config.toml
rope_theta = 73700.0
schedule = "wsd"
dataset = "wikipedia_en"
Each number is 500 + 25 x the weight over its row's rms, rounded and kept within 0 to 999. Layers, rows and columns count from 0. Numbers have three digits each. The size before them is the row's rms in percent of the matrix's.

# layer 9 attention query, 128x128, rms 0.158, rows 47-69, columns 0-127
096:536496541528540550495472511519473507485512460531464503516515516510527477510474488527446561469538503485488489501520491488525522488483530484531534474529495445496512520541519483487494494487499472481491501496474485501495499509487499561486490499542481533501551515493463515498503533517491483485489462525462552501480487487524581474499490510465534459498490509535516485498515506476511488469509
093:559528528486523521490466468481530455464515520449497490522499494514522523493498505502539491528491468492509462508479527537527506490501509494480532471487483495532490535510502458505490521474455515488530481508521488502497532509542498474457524493474513525511483514516501470465507543487527493539507467502487554534524537495475540466498491511484512533530476495472488491494441474502457559504464
092:507502555507469451505490551460574495512509521439509534532464485516521493504501471493539498477506513508496527499515512512498498482499493540450544484504527505514515488516491545517530513505517486492500560539488545527503495540498474554536490501494531465511485466531504541491485462520446518501502504492475499531511493479455441501497495520515507514502497510481514487487520480479480512491498
094:486515518475499450500446486495479501470478535502553525513466512523526516533491506512514521535511489484481510443498521498501519456476501459497503529511478476523507498525503498516504485522536509533514500498556507486457543506563475477511474524449493484527507480480477508431539513490494504516490503517477501497508509474520527502494521494487499520502483467503436496489445513518534520562519
087:500449512513531480446480508497484528505530532456471483482474473529567494503463526475508504483497524520518507507525499470492481499532526491489520491494552462490452471503519497484471533465505447506549493497516491526467481511486538477543498521494526458508523483496486497521485545467465511547467489497489520482472475546490555474498490505522529498481489488489523506460487505534492479515513
089:524517486495533488489546484506531479489507554530525483512515496514511474485529527525537483516462473488486482464485508566479536516506499515465515520480503502500492494479525527477520497476489492535462485473512488506511506495522471503506492495456421526505496527436520513488484469547534433521501532506451487475476511473499518479491494505499484505500540487501486506495483494508460573491521
085:519477473529494523468499483471472501496518544538548544530541484481510515455522512475477459490499476511483514523482499472550509486525481519467493505453501512488472490491515519483519515486459483498491538522521523486473470473504497510494474503514478514492541518498500523484494493509478523471549462481500497519460507449539453479543497487523487525467496535492454505547509502502475569514526
072:537453515507534540467486472501476519473547495489436504476464496506504490489472544507481511546503487495496451496547504476477500541532535465452516505497511505485521474538482506503485537481515499517456486509507511448482515488496549507504537489477487470502582481522497506489509505511500528483512486512503512456518529481486489482495449438529520499496493489503489518501510468501481481521503
099:531503520524510501469494510512510510492522559514523482471527474519486494519533540526517437549463466523463494433505516485487486496524517473487445513486519518487514472517533487519499536521473514503484522501490528498494522485491473455519484482481464509503481456512508501459486538518418484480513492510491542500539507530530514494478481489541471487495508490511522492554510481511474520494512
083:530506495510495531469528491489492548493503492525493517477527458490499461481510502451510530509513509517489516546487497528474550528488488517493480539518480462432485460488485474450513479509464477493539459521443498512471475554483510520474524478499515501511539465469476487527512509491493524473497514497483501497466545523499493522492552551524493491483486449514492504467507517494527516510529
092:519510461556506524472467502486467491503505522524472488488475522460484474521487494530468519488514482486522486518477514482510515481469498497530518519470486480514491486497527486551486496449513507485517493506503470477487516506469578534489505505517492480466563512524486493493515514468508486482508490535498489504513545487455580474537507540497514516494493485499423468523513508473503478462529
107:501490538461490514490479467440525520457479528520547526509477463472518516515504529491498453544498489480503490460528515531505537505553524468484475497500473486482490542496518482450544476523469509490467464501534506498506517534496518443491477471482519490506508469506481476517559501484486492487528476505500469476486511484519500463461467497501461449505511517505503531508513516464472520486507
088:491467494504478508468511493479510529488484543514524500502505494459473564436494503452447460512477489485518525486496547464457511514508465508464472485491479495502491496531482530483506496509485488476457528448499508484489525466496470538497504491481463481483468458502489513535487462490466496560483474493505525507506498515487537499502481491521461479450534519500516522507488509454497546518522
084:493521473459488511486485495491504484502484493531478494499462492522509495542523523493532530514508503491485543524493522476479442498536475510480465491485482485516475515506513487561479463489534525508465543491507479538506495531470502527486465443530567470496479501523512459504514489474488515505539526485463493543521541546481496455522522506508499525491519484512482461515493443496552507508487
106:482492531509483543498502493480497475524465496515504515529474473470457458480480496476502475452533499470506463540512530513506515506481515558492492519473504459504438498513515516480439504520487509521489477499531468491506491454515488503515509480481478514486456516498510483483510473569468499483507523454481466520476491474505526565517514489518514504488459538470499518528509538481532519527521
083:478489524508536497522472479481486490494529496433502503490503487487493472475529483535520467498495491475518463541462496519503495469526500522490488471520461509493501522532523441539494515512510513521480504540506505479486570546465449500455479498513487508502446508486493500468499476493508494534505454497523535473513533537522475479505533527521508494539469482505455466521489497518552512486532
104:485501495494467516478561489485489504485494470506495540513509509502485507475506517495482464464497507504509490496551479528477505548490491525495513497508475458487481480488470498485445497455465485484496471517547474486485508488505456531509522540489518484506501491470509453524505470516493498495507503486485478452471499497494393466556513505477490477548510470441501518532504524512505493497468
095:473528529472525508510517502469476464538557537518476520503543455506490503524490521465500489481508499499532503471484483487545525505474487535484533555470494454488492499569516513498526480510463482519526490493484465441525530486461491488494481534491488517479525498461516463509488474500496493502464518494534497522467528501519522505523493502479489502465488507501510422541515482498518488533507
082:532506543525482489517529522494519463524482489520500542450459481481528516494524500516511506544473515527519500466517484529472534481497493452513500466480523539515504522505503510485486500484468507518508502515514501519552509546474507474488505496552520515486490471476508505513470505477531469427478559459510480476475517459524520474481525527511494441514466504477468499491525476509480505489456
086:535522487531496519506498462475537530490501449475474516546486494467503503492486447545458506520502517518443523497486502495502508501544479486445451468501506502520522514471539508526482467496516478479474514519439514528504480532512485491510509503536510474501526474490506506475499498458487487531547505522523511476491514510473517478525550531514532474501528565485528503490470482499472462482496
081:494496485503495488462468450496458511495508543520506516507520492471448536477497497515459502442500493433508508489498548470538524536520500509514469500521508449490553501489468520462485501449508490558503465501444506489521501472488492508482474489462530488545490508527492498480518498494508517512477486496470510471473527544496528500535546492502475509514453497497520523478498527520477487498510
089:564562497482477494505458490521546484429505476449497496497510504490523529513518501510491515526472531533460493451471517436453505497452500470471516492506522489482492491482499472483472457464472500486478557489507507504488488537491489492474524506463489532468491521505505523503523481509511498520522512533543501494497522496485457506496492477478529512500546490471509507452509483525499495501468
082:531501525536496495499496532500494510509474486494486520518463478471524520541512525494472516519489508510447530513484517503471519526504487449460494504531525492519483480536505478508474483502552552490490531516489494522488499532489503482446494517458488500511447496524449479477543494492462499564526483514514502515486487495438473503502490479498499523495496505514544526497434484454467537516467
# layer 9 attention key, 128x128, rms 0.167, rows 47-68, columns 0-127
094:535487493524525491512468497501445541539496542540477499497475510485471490492454505542480463502514521457499529524509523524522451505516469521499512520531478534524537537527547486527505497506507522515490521476456471481554504490525527521490493477501474518457491519510517489488526498497513535497499463565501550516492502530519537487519531494465475506509543506486528467527482500487532482525499
114:482531543482509496538483503497468489483498510483474507501479483519478494497466503506494467564469545459537527475524509530537473486555505466479500531506485477565463473521501528540520498490525493529455503499512492496505532477517499493489461485490530468478462550559495501457507511479494497509504476494514491510488525474515490501496494552521514498482497508496542536443495462507501462472499
090:562515494487514555515487512496504482496516487521462499492495522489480511506532505500541517511523510528509469550497522471496497495484494562481471507496514502492493494476500508465497498468522471565477513473514521495476505487489517515491506524494457469514537462471547530531568484528490501500431514489487507456462495541462473495506500513486511495520493521571477500474464474472498490489487
101:498515516450493469484493485480503484557470498513500525479518472492522484500467544478442507519501500471507543491476527471523451496502502539505499491543464454504474504522493549484515537530492472493537554464524518500478512507519528476506492536507470479522515453501487521502503489473524494515511518475495583499481494496475456473484460538531512535518527487486492486528516486504482482509480
093:493500507478493532452462467502490516526530496455555541538489529520561459465488507535520479501506478530477500463473498461535477486466535483480507491454487474476505501469528558503524511480493507470521499532501471521478491492493522512482497514545508514520501522494478490493525486531450521494481518481481520479453532487499544492512507519527540454493492481512496476513477527506518472511547
101:495481471548532453516540507506498541529485536510550479531518524520517461503521509515514490528516507489470539514521545548490513504494464517523492484500480508483539439484491481487464466517502491520503562463478468505513512513517513494508510516537487463476453520456507474480519509492538486474520486524499449474498507499504458490504524534484495478548531525483449495495491532513495510489477
101:532461515503504507480484506543471458504483530433489507497518484532485496506529548513533486513506484513522509545489533509500524485459449511506488497497521486517504526497484481474448495544481499505488559510510530474532524528485522475485480463471523464460472492523532470490493499488540467540553484537497519501506526488496463520495482446517502515507482468495495473520476482510509535538474
102:493503518544506483530513499466499534504495445503477474487528503509484538504516533518440518490492520518496460525526496492499489500482476499474521477506472514510461487510497493499520482442503509478511540458481503496498494542481515508472488483531440510494505535500486524502476489530490547550512538509494503501500562498500443512510479436531516483498477483504473500519452493470503568527471
093:472508553522512493476493505494536485462559529527524510455537508481529477493489518506503506498510472508475468482491477508500468484486521536478537525512509437456533488535509504501502490506522499524449451484514469519534533514454513475501520517472480464487523530503526527475454506494444536525509460512504540529494516502487503518493497489488468516473476504517530546524468488517510537479498
110:517469546493489470496488551493503479547513487572497494517504470503493446500477498491489489498454495498536488472471469487470489506513502497515503500477510480461513519511485505487459498522552466480471524470473525500555501551510525479510552490474503506508519483508522539514460494533488482488493487467491506520525505497536484533512494518501489460523457479446556507529497511516445496468497
097:518469477529513520526490506522477498483503497486490491459448518484477526508508470525501515517474505546461510490515459484511520506496462488500519516480509548495533514557462498461508491484531511497530516522539459502471497485526507506503494499441467543512465498484528553484533508495465545487542465484479508508483502487468503530498515482490503495476513522577501474521563472505467485501517
113:502437500503502496502531467501483493484493522518525493508487525499515473471487501449531472562495530470466553477497511501525505517518516482509530498485508493497513505529491484487527460558524505489442490513496562539512541511544514489509470512468513518507498485439494515534504488506464526493537514498487485486467546501527462519472431502517478552511495491500472514489508500511470501517503
111:492518440521523504489476493525478501516483519525524465522485482564493509478505525503487496497512521529516474555490542563510519475539519484490448495493504537503466501468524482501499572563457495529513499504512521456488512500491483490517467502504453519474519468472477449470504508509498475500511502471509484493497543478515502483447486496515522535500503538537483495523507479499489485526511
101:491511483491506541525453487485515434460528457469509539502496515488491512512499532477445524482512516527457514471473490502466456511528501476479504493483508509520491491496488528536521510482481468485480561507478475537501503495456539488507492509466507466531472466475456514543496471531478490489511534571477473519512469511467536489503495500483524519475466510521479484516512514484487477529483
105:494505534501484488493525488532538530463489486518524496566518501508529473482474474457506502456498499520508495512502475496544502517466502467528506480476479483525498483446505492508492453528522500505555480507509503471487516454497486504495515518506552499481563543478468454515467512523485506454491517466497484485469522519456525470504493495466497473437508521493465514525493489471524490508459
091:514502497536489539487499434485489494498488508493490478498488512480481477500483472479497484511455517514488542472468456450442508528499546492539471512505488453546562495524479526514512464490451480487456511497496514508443500530541516491480470528514537556498492493490517518469489505471519503504547482507513526486503547511506490462497536499511518491461499518512501477536482492525483518511496
109:509513504499466533523509497496504472505501498472502485472503492493469445500503485473466479514544519452491504555468500560486514510464467528489483508516487487468499464518470505496459465502522508490490498523500507461513447497461531475513545539498524517496482490468457510447507458503532469537544527512496490490503521498491433508536480528488465507509475500492468504488513461474522539478506
082:487525466512464500468498523529511522521458502488471462495490541500497514524462502497512481454545505467534487480514461506507494513501513544532487491445493513496494519465485493533500511500488507499506487543510482459481510496539538480509471549523523511456509515541493513438459501511485501492473516523523523491465496513525477476477450532529476511488552493484504512557510494558491500522469
069:508498507481529487489487490513494519489536494480468494530533499497491546495494492498506478451544498498500495514482527472494513476514502548554492482492500461533530501516474533472536482568549517466444497484429485504514491493506429486528485526485501504518494511517459501486507524519507508530524506548536560502500535487537500491518526493536502546495522451489519502483489504502499507495515
079:517502510505521476512516502492523472502477503476505495519483481502515530495558543475512503528505517521520490510495516528463488484521547471453540463530499507517497479499528501483508502462511529494491498491518500558567473533447473513450524443519553472541472450502511495519530499458508504547509500522473455512481522505459489488506469517485478497495487545482523507497526481494536515504509
057:505497478468528487493432514517542456533453491492464495465505502513490520502525461474525550532508492512498537507499467518508508483507486503528516481473493512511508485511455500516536471494488523467521481490506524515542506482481517493503488500531478508499538509456527432450473519453481493503518517532549499482513500516473497460480501526481486423466496508473473505512510516482516458495479
075:512504497473518536506505492466484492479496491449512497535456472535498479497561493490501492478494551521486505519509527512456483466518525453454510497514487514486480470527525494473528549568542499518511508514507513565469515515480504496474486468529534526495490456521490510506492518466552507535504521513457445503487478497488506509504493531494528532501495513498510542477517520536462517496503
# layer 9 attention value, 128x128, rms 0.202, rows 32-63, columns 0-127
111:509480492470496496505470542498500467450488481486480451509519484473510531511494464516437541457483504508495467497557516536522488473504525481510484480487535485477476512546485510492513492487513529514555534491499508475496489510500445481461528485519521494527448527505500508494486480501487495472524530503496498568517544463500493502480472471462499494494546538547459501497506469503479507502481
110:503518511503462513496475514497529494487506476525502512527445486543515484469480497508507459521479474489508546481507475471461502490569488501440468469521519504483463518507497516502520509505516487469490472480491470467480461481487504504433474497495510515500482474492455502502525482505446498487489487510532480493511524484464522516478484521526521494460485475501502522485508478436548556482446
110:472488489469524484548464537500515509486519479507513451509530517485510483509497502505506467476532456516459517473536511514530515461529506497499483520508516443555517516488514469462504523518498498514512521501508528537514539485535521477480480458491460507500539544537490505525511553465493518525475443468485484489468514524544492526510507520513502511499478474550473496493522496485482532504449
099:538477495503511524518519521458470481529499508488521460510496516484522506514498537502479519495530489486475490526483531536485531475502518482494504508498482472517519518476465483535466502499497496507498491448501480496496512499498493463587461522477507424511485516544528466499467475448523520525515511481531512484501473521544478493539500511532495500514579522521483483484521467508531523537513
100:493475526477510466531476494521485531532525493569494527494515537497482484481469509500459521478504509509473479476515494565459536519494520489523468526516494505490521507509494529528501516475494517466450484510461513498490501476490457499506533499486493539518522500533525543522487500557523533514536494517448510490484525483553499529471441517526487470484473539523542484495525494488497479507519
099:472481508470468518502505526523505495468496488493516499492481480507519509509471435526483533476533492503486505499481489476500473556472468476515500478505459495482474501503465513508487518494552510522458487477524502490464488521489482485491509507454450511484486490460497535450473477524549490479511480511458481537498463491478474503497498494505502562553521476514488461488473539512541464504562
100:502497515502540538500479532522484468522525520463523492465472471466482503522474535509502528509501527544504462502528506498513529463506553516488526525531490500465457518535481522506510490539552462457447533538474501519527469483499500541500463508495491501523511482517542543504489516495548507496458501500477503493496495505520487503532512534477501457524532501520454489459485495538494471526497
097:466504499508482511575520531517482455532496514472492516531482509508502509523486488543494517451528500474505511507431475479495514531490520502520496531503506484463482483503487476498508464501469474510477529511454465524512485497462516472470475537469509530512445506488496495507481515514549502499524564480473484544515511508498491510512509444549477503521536528469481491485508516526519452493514
131:491550463509545458500479519542516515555533534462457518477487517523489501522502507530456465485479546490444518467520493476477483524506441531448514450480454517544516478481519507508497488499486499485518516498501514502520486524507516503465506476502484520511500518493480496458507509525486509533456416497498512499512482473482490505492486491496502493524488488520513510518513481463492495450521
090:448492448516463482495483472490485475523486516478521485465515541489498526548510526531526516511543508494490522461539506525543456460472490532529483531510517540512527525493488500545523542487482501512490504500508522508519482519510505502495484513471479465500439505484519492509452503468483516526500497460481513506488507511518514514507478549474461484518564520539478520483518502507546481455516
095:500495494489514473505458528511547550505507501509494506475460477509490475496538465476487484511507531485476472551435483512550509544517483508496476492492506500471523512492541539550514503488480514520485490514537504472532499506480486489457511454499503522526464480507459473477464463503489515461531519459506508501540492528511501537531459522460505466454507511485467536487529508473511515497473
101:481491470495486498485466505464532503498479540501483490466456486528490517542476445514471489524509525506496436464504474468485469513515507503530494496537480506502495487473497511529538519495510470480473499452507492473549452467513518482504514516530515536538462503473505505510511524487494498494520542488498502533528546565470478481481496508503475486525569496455500490502524546505496476525498
123:493510482508442455469516488498547495531571471509492515483498501553465494443502484517480466536523505495498509507483518467523488503463478517477540463520507504513456501486521488487482508461483508530502510482494495475466543476474542497498493588491517495511502492453485486449514488527485500530523498523490480501536505487493525474457519498530497516524487477496509483539464495490477525491494
102:458529505494472535503531502491543500463494495510515513516522492488499516494501495519540521514509451478455522498496534496513460482538481486477479485439509518529548534506517492507504486524499454509498508523513534525511508482533510553507501439494513443468475513486500495528515526475482521518514526521452530523471525540492492453521530533479513526521474524464544520493482530489482497490461
115:457501489513532491548499488500522541436486487502514506542503480482517512493501546459524511516421514488535558485536476525522517509499504550508457527527486515497455468528442465471496519489527475475483485553465511504490496477475495524508525495483472498504515508483535503497473507479518481532507478506485501487487517522525514461509485477503530526486518491504539514511550478476482508473487
100:526469509471512507492504475483496563490524519482506452532515515447464488472505515514507514524483475504501533459532483543511501484501495487475510508451542460538489556510484470497512560500483495556479519436473530481513495493470501509497514532487492476482514501476549503527450483478518489476487493492518482486465490502493568495505491535519494527540510535497514514507488475518492515514478
103:466499511499507497487492505547492471482487534518537501485501452506498495471540488535500486481518524535494513498495498526518481521492501498499491482509533508529529490521514468490533485475485548527491527518463490491463513501520475518462482483494471484529484502522524476543506494515490517510509528493525476531512474457480492513472456545495578538465502507465539535527583543476484481471468
108:516509478535487501506524435482502556469507553496474493490416493558492480486508480509522527530500443464507489511496523494490485526490486475479474493448487529478492489519478528498486537474523466485482494514480494469512486495464476491468483505505502494477471516476469484498514477487522491485506494532520492495546553516482514444471470483512496526518453475513492504472491524528536537495504
090:525525507487515510461497494513524500539483512510479507502478506501494527520524538452510509548494503486465493548539558426532479479488464475525538453495488553463481503534507489510448493510511512489493469505548470483497480475502516525544502527502503496482519510464482492490511475477504544535508447475527508496489525521467508511543487473481480485511456505518519498525527509510501498456500
109:482487542528544495495505494504501528533505526498511492472504538554489494536468473473481571477533510544486468504518521494505507455508526484494507487463509502496494506494514490513526456505471494482517466525504511519506466527491549503503497483486513531473520535530555533499478573459495502498470493482448500488504465492507497443490486462528483465506483498510509542499506518554471494496494
103:527521505493516511486495501460536508504430506488513533533452482480474496516511532462506504493502461494510532502529525503516488460516533490508511512516526491519486521492481479502523497483477516524534518481505496484505474470485475474503488489506496462461492461519463531511513500492469503484524512514549481517491517537496476494458504608521533509459491512454471567478500496489507545509488
112:517515508499515451511487490456477459493466482534520501535454472512512523502506538492482517500477515496567482490522497488504487507516518499508457544531480445484471525515549482476515492492515469485467479459496464485510530485492458539505483509468546472480483480497481479522482455546496470524491555514523504512481509486477484549469539492497515500484477487490509499464463492498498540467521
115:490561451468480464514500499498500496568522467482479516498536501556500532483493500475478508490506503502451509482455495503500516521490499523502471486488544490512454524488518517493497495519483528482525509478529502493525514548515484510485528519517463522586504521534487528490461463508492486527505493509509519527520501477492483538529505473514513467492483500474480451540512485477481482456452
108:515483521481473466514495477482503488504521503539456481544507498484535538476481518491521461491518526519482492481458452530526472487490493495549497493484503503487486509533465503519442551483472517483482510490509477517480560470522490541498487508501519577478540521517512498465517478520494474507507515520488448553492487525494476542494526484460504481493464522474531465481471493482491504518482
112:494530517508485522486511488495439515523540508493498554555501503522533512488494514466464537537523508443487501518478496525488490537511547505486531460507464508463513433495510498496548489507508512497477535450513509484464507537476525481495512526484487505474497500490521475465505528511490477506493468504479541509519485508466512468453494474480492486503518466514512483499443532537524483541520
095:535518478519495494499496498500508460476538486518500497489549504486504527497524473484505484497522481513492439475513487506500478511560534551516444502526551503447503498498520451514502515514467509520476506455506491458497506485525505517475480505543458471544528506499449481463513480479467517507505527500503483541497455520525489460511509539524492472486516506477473476507499512460536507453479
110:544468498510451507502486518435505448495519513533538526520507493517509541495467496492460461516520470512426541511530526515490490517504474487489544494496532486523491525492527484504533506516468538501501521492543506512535492509520498488473538488492497520498482513473461532497499486458490486495532484495508469517579464496484521493492516501515451516479478483512495450496506499478451519489487
110:474471494498497510497479478518498480501450547473506502500528474454489484514470510491520522491524484504492486515538522485536519483487544510518527519482465516485518489501512514516509486503481498493513414525432482502526540495523533523533536494498486464492498485495572475538505509494500531481514535499539521483485483551488485522537494533478462500505502539475470559486487490490464494481469
096:499510508485481517479508525526528523475510517483499509511450455511546499453502515494473521520462508536523477534504490470499451505555504474535526533436454505475513496514450530503474491510534517499515487512549512509517462511534503531469460512518481492511464526471487489484499469546510519483496504508516442499514525491506512522502477472509489482515517495526472567478521526507454507488509
087:513529529509500463491515499494501492482516508490526498506498477448520509513491530513521557490487494461515466471472511552515486506484472465523488508426472507526504482468531482521479471520529517542480523514489485533439504475525512453528505538524543525478524492501529491472521485483525508526486473482552475540513527509452519527488523497522495528500480551470475498495493492498466504520468
096:463487501491516531520458497524482456502498499447457507555520543534481492510509475503487520461490531537515507510485510460477517511506480477497516486519511497481513524509541526488464483512530492490510514456538495476448481524483483492501509471518521442481518472517476533546460501517544511513490505510472481466502503508514462482511465523481489466497552514486475440520485516503461493548487
103:508499522475491506509506512510519512464472524497530485477529522502515511535484478502508509465464539530511496473473471499533507503513502547478469492515539501484551528524505495505497541507538497497454503523498515518478510472474436530483525480518467510489512522499478498493449513526441460527528479475503497496504508496525462462560458470464505480519452509503499514525521470532489498451450
# layer 9 attention output (transposed), 128x128, rms 0.216, rows 32-63, columns 0-127
107:497478432475488552502568469483469469497487516523510486501515516499464520513518525506472499506500495489497551524437499511460487515510448483475528513479508533477481424532551493514484503522532498527523501491515469477482521440489494488487513494504494520485536479515480514521501487504536513490463499485502531499521492452509529505515471478494524543473495516498474474496483507461463475513498
114:491488530528501545516516537498532547441514509534503532499486529472497514487485576462511477480492501525494511490505485504505514437558530488539473537490462472430494499527533482497541503543499514498520521509485519499489497531491452489508514486501516527482482491479516486524510557514501494488478545501496514489493507477544531454498478515510518487510487518498532498497524478518491509466534
113:508495517486464494502542477527470530484500494517476498465532523462494468505461467500454475480474491464494483533540480493487499519476487457497485488480464458525473524510485493510449516496503489519523488533499480505444518483526506442506474537490506476506529483467484459491530493496483465527471514492500528448501446542498538451498502534524510501493480494518516533500478497521484449512541
100:543531512485515478449484534511513483532477511446490493500531515512507489497532444520523538474491536496531510535468514478488473484453511480514551512498493521542459459484502505472453450482503549512519544507458496445515517503475520510489514534509472538463513526520485519455548481513528499511517486507467524494489526519491522490503496490522512510460503516505479498515473528518490507506526
099:482506512496525505481504490516493454545486552486479502503516497489546480524511454473477504476538445507508489490496494481467537502464504479496471514518512500486489483467515478528499519505525491514457523507524504519491477465477483501480453512516467466517505518529426463518492506546498481526516493493492475560475452483490543492512474485489489464528468492549447480504511476505482476450499
102:489543494524498448526507515502507482464490520493555462532534517489503453509550493559473468528536470487505507532470515488516485490473482501480487504505496515502517506479499503501505491516501519492462474550502539512553472481524508511490474500554495528503504470483495515501535481457528439484494477543527487518507523462504517511520478505461495562499507476459514479530510481489477511462475
101:502506511552466496529512480553445491532507482539506482465430498525485485525497478506522522511508501504488491522486555500540494504456508519464507536481481483507500485520508482503484459517481464471514552524497500485475469464479514451519503546495468515479464514520526495457510462492523510502532549498503489542502477497503532541477515482512500490502523493530459502504515447475478497513473
098:470513513482465489514522538518541516505453530470513476516497531482506487550530500523515523504468535482498496535450549486483488499481504508453507531493462502494516503468523533555499481481524535455492490493474501507538480489505475517530521443543498516472479565502544512494483487475520466485524507504492475512478495479460524527520506507499521525507452470468537497504488521459501522492497
126:492544502456545466492498484516498499443516474512516497496539505511528519501466543498495472522457469499536517474513446473520503545456546506475504539478556452498506534489503508535515520525497486525510478494519537527472528549536495523520485504467486435533519493513487484494480518540494505451491499474498476496485497490503509495515500473507517521527463497505489501498555523510474497480502
092:431504528485501490473480467537493507526489428497514501518557491505506479544465520532493545518507538487527525506476494489478534505452489475487487488525506510498507531495498524518474511494481496492517488527484487488490540465517511487522470546487509503447550496507521486473510504453494542497550492506480506528546515511480510485496502477510487518490515519542466506507462493474466489522569
094:496482493439534497502521530466479497499507524480452506492546508530513521518471454453472476528519508515518514528479482477507457469495521489564512532521499503489497533504503504492544521531540476516510520488496527486456546542486466541508485483520494491493498439520520495470487509495480458479483487508483518554516499488538527516473511512478517521526538494502538493473492491455461492513519
098:483509516507530566542506471528499533508496463506561532491494505484528502500520527545586483517516543522500491471488505466515492475483479528484482479475491497492501488505513517520503511537518498463507477540494521518508564446474517501506480511523509522491523475520511478474492504497522479481522508491479467528486489508525549518459493511493499535526517514466538459480495515454471491541487
116:528495571492464505506493527458517514446531528470525498524507484514519519520515523475570497558448465499462521477525489515489498486520526484499528485483478495505526518472517530485558505523486509530510466531539510511513536520521495488492464510504512517517506482531526510494489540486510487488505453492494528466517550481495484503531483538495542462516507505451461503502518483509525500487514
104:485487488485487477517503484494538458476499477527541534485494531498496485520497480490504492470523531481490524462533492525481493468507494525532496493500455489491517547502481479475498505496493453499515517471513508482464497507482463466505483507467557480494508511493485536489469490458513498531513461472529442451502485557490490482444497436458510510450517516473496530492474499507540515540538
113:501490494577529532502540506504455503500476490516517452483498502490483467520450556474468464467514511499517480481501505487545524517481517525499491513489512543492492503532475472502491497446483497508521505470492562511491503484501485487480460524494487494478503513497496476498501532467508512515507545483472525478435478503477439498523517471528420468515509488473490495512516524516509506514499
093:494453491562502465449473452433492491473474487503478553482524482469536505529537489505472516487504498472487558515520532498475487516502484501507522468483498523480487481491503505504492460501483485497546515497522496493485504500502545530479494528496470483435502490515509541534533511503515475493530536520487474466503494492509461472515512529519517463474513513471468529530468471496472496507540
103:479470464485508514491484552466472497528503501543502516522508538532530555524484515509467491466479492460546543529490482495484492534524539512513459455504464468481469500512450541489505484535504500494467480486497481473477485538488475503515468500465526482484524449488509472471480504500528503515456476503501488470487478535499506509571468500470481472503521499504488470496501516455498522505507
103:509487476487538528534511504452540551465486542475521509496498512448498524509506509485506468504499483531505483468485519514503487470510505512485491513481496525527531493487493459488555500519501500448472495494467544469530495528467493479506502480537516513478481534479531488495510527498492502486587505457498528522552534517499452464485451504513449522485512508489477509490513478507458497482506
089:513537530475517500506472533493534478522518531476514482478440526489485472498473538540481486538522475487493501477531471538469497496493529536498522515469508496513498513511473546448513525483499479526516529482502509507502506497556494476500529472507474511509463530492501512480464521532441524440481492466509510556527534528505478536483487482527480517469497535491503497496525449487516511512533
108:490538513514496448495482494484519482531475500527456535485498479475468471514453490514500478514477489508465455514505530511539523535496518512468449501482510507548524487529503511525484517536478460498511485447516513532502500489462474535512506492477485470512495507491440519467521485519475485524540481517549515508501491549485568520508532462518491516485466517512472522504460508476504494525469
102:546481489535516528473495536463537478491462526496527543512505472509505535507501519450477537447536526523542499499541532498468488460513479504537503466517499462492458523489498506498511509526479498486527484482499486486451528466495527480480525516475551516474498471501486484542547502478491485510519523501494529491519512511535517466498543498503498472447496521531541512473493504476507523519541
112:519528462514491548506522494476510495502481498517508558529468449554547507481488543471529539472530492492513485466452476504486491466467512523521469497511496528489498462510495484459499537476504483484469538499494444483517472470479473501477525491534525553496477486490512506528477482490480488487467560523506528505487494443460491493527474511503503446498498487496520526493497506511497526503504
121:499471499460500498487508506499542485486517534496463484494523504559491514533473539485536461525455454475502466513478460486471448503457506545510491547498505464510510513542529534541517524476499504540535505539514477519488543485515519500488513494513485515524525534500490516481516543536503549492464490506471447489506482443491490505510502500469521506526482458494509505511524510491492489468510
109:487455533487487504503546532502460501487522501509536515484521490547489498472523487518501516524487458517469427502516489506437507497487497525491512483483477509440490478518483502468503531501512505481483534532500485540493467494520514465532540473512477504527489466491494523451481513508516483539494476517498487528486505507475439529458460533507557525477471490500520489498483509524521553495486
114:527487525469471463515455490470516501484486506512486456493490465523495483452493506522541514514492474503486510487468484511529504531504467498430510536538513532466511485514528509512519553514505534480478495476495534469545476549505494514503499487496510486535490518467498442500515488547470478475547465494440494489494543501510484488525496457467476494536497520504498523519502484510488555497485
098:558505517459491494462473536481489495482493479496507513496509485556480495491449525486540494528511495512508556541447471459478497490494460471505462464528455506511499491498538474526489507497531503504478510551502486550481519513457519476483482533472502519502505475444467506474495498510475531513458559517526508474484494512528481500472506495484500518525486475493527473468483473515486509471509
109:495476507487463500462496505498474478484531524510466516504511470500490538511518529546547460512501478501467529508531493539504474456499509469520502486481477517545489511528496486521490486525483520487488467557529462527472536534496472431483508495518522512523522519521535488527498537485511501491487469518493488505493541510499579430498508500489512532499502513485517496527499488536461540485480
108:509484456497516517484500501538498467552505494486497502502431536550499528500492483522468518481499531483501481489523511481519528467477469512514490462527524514553495498470507500454476496474556473489534522475500493496472456520496472546525508560519536475462507486496475527485508492483473481487508526501491482539504486506485476499514556480524520509478494519551497502434486480496506498526533
090:500498452475517493504519522473543484489494519512516499493460495474475518487540498503495507489493513487532503510519538456480535486525540491509509499424524531477506501550507466487527510468510488474492504509490565495466498494502494491487511507505456525506458462494492485493459462470497522471476521512523455481501551484527515553537447502507500527511486508510521548504553517475463500516471
089:513490486471495500496539484503505475487538539499521528471498501521504508513591503500505461508463508463518496488511538500506534542508509503485518534510484507504508488466482525478497512499527527529475467496495511457453515461530518504494494482473495496472459480457482508523510489535471485536513437480515475513497509471478436530473478532496470527469516521473513522529505504501517540545548
092:513524480528467509490498483501530519488547460527506502486487458520488456504472478492494553486536486487531500504459479539491494482478499512506461514496501468494494471531487516477523488504544537517530488485498506543524548493520504543504476495494503494479521559500508509462507498520518457503462491498484494523467497456499547543483511491493525513459520500493481510541537491512507512449415
106:488480515482499535498489496548498469490471514501502540466507508493472501487427521480452468484519521503477467530485502512465525531486497512512425517497505507462494517519494543519513488480495452517508526504502511505484516502459501511493485511502479451464521496526476516499473495493494503502447471485511522499561450459508430509459515484488492481505512465492482466501491514484439484479483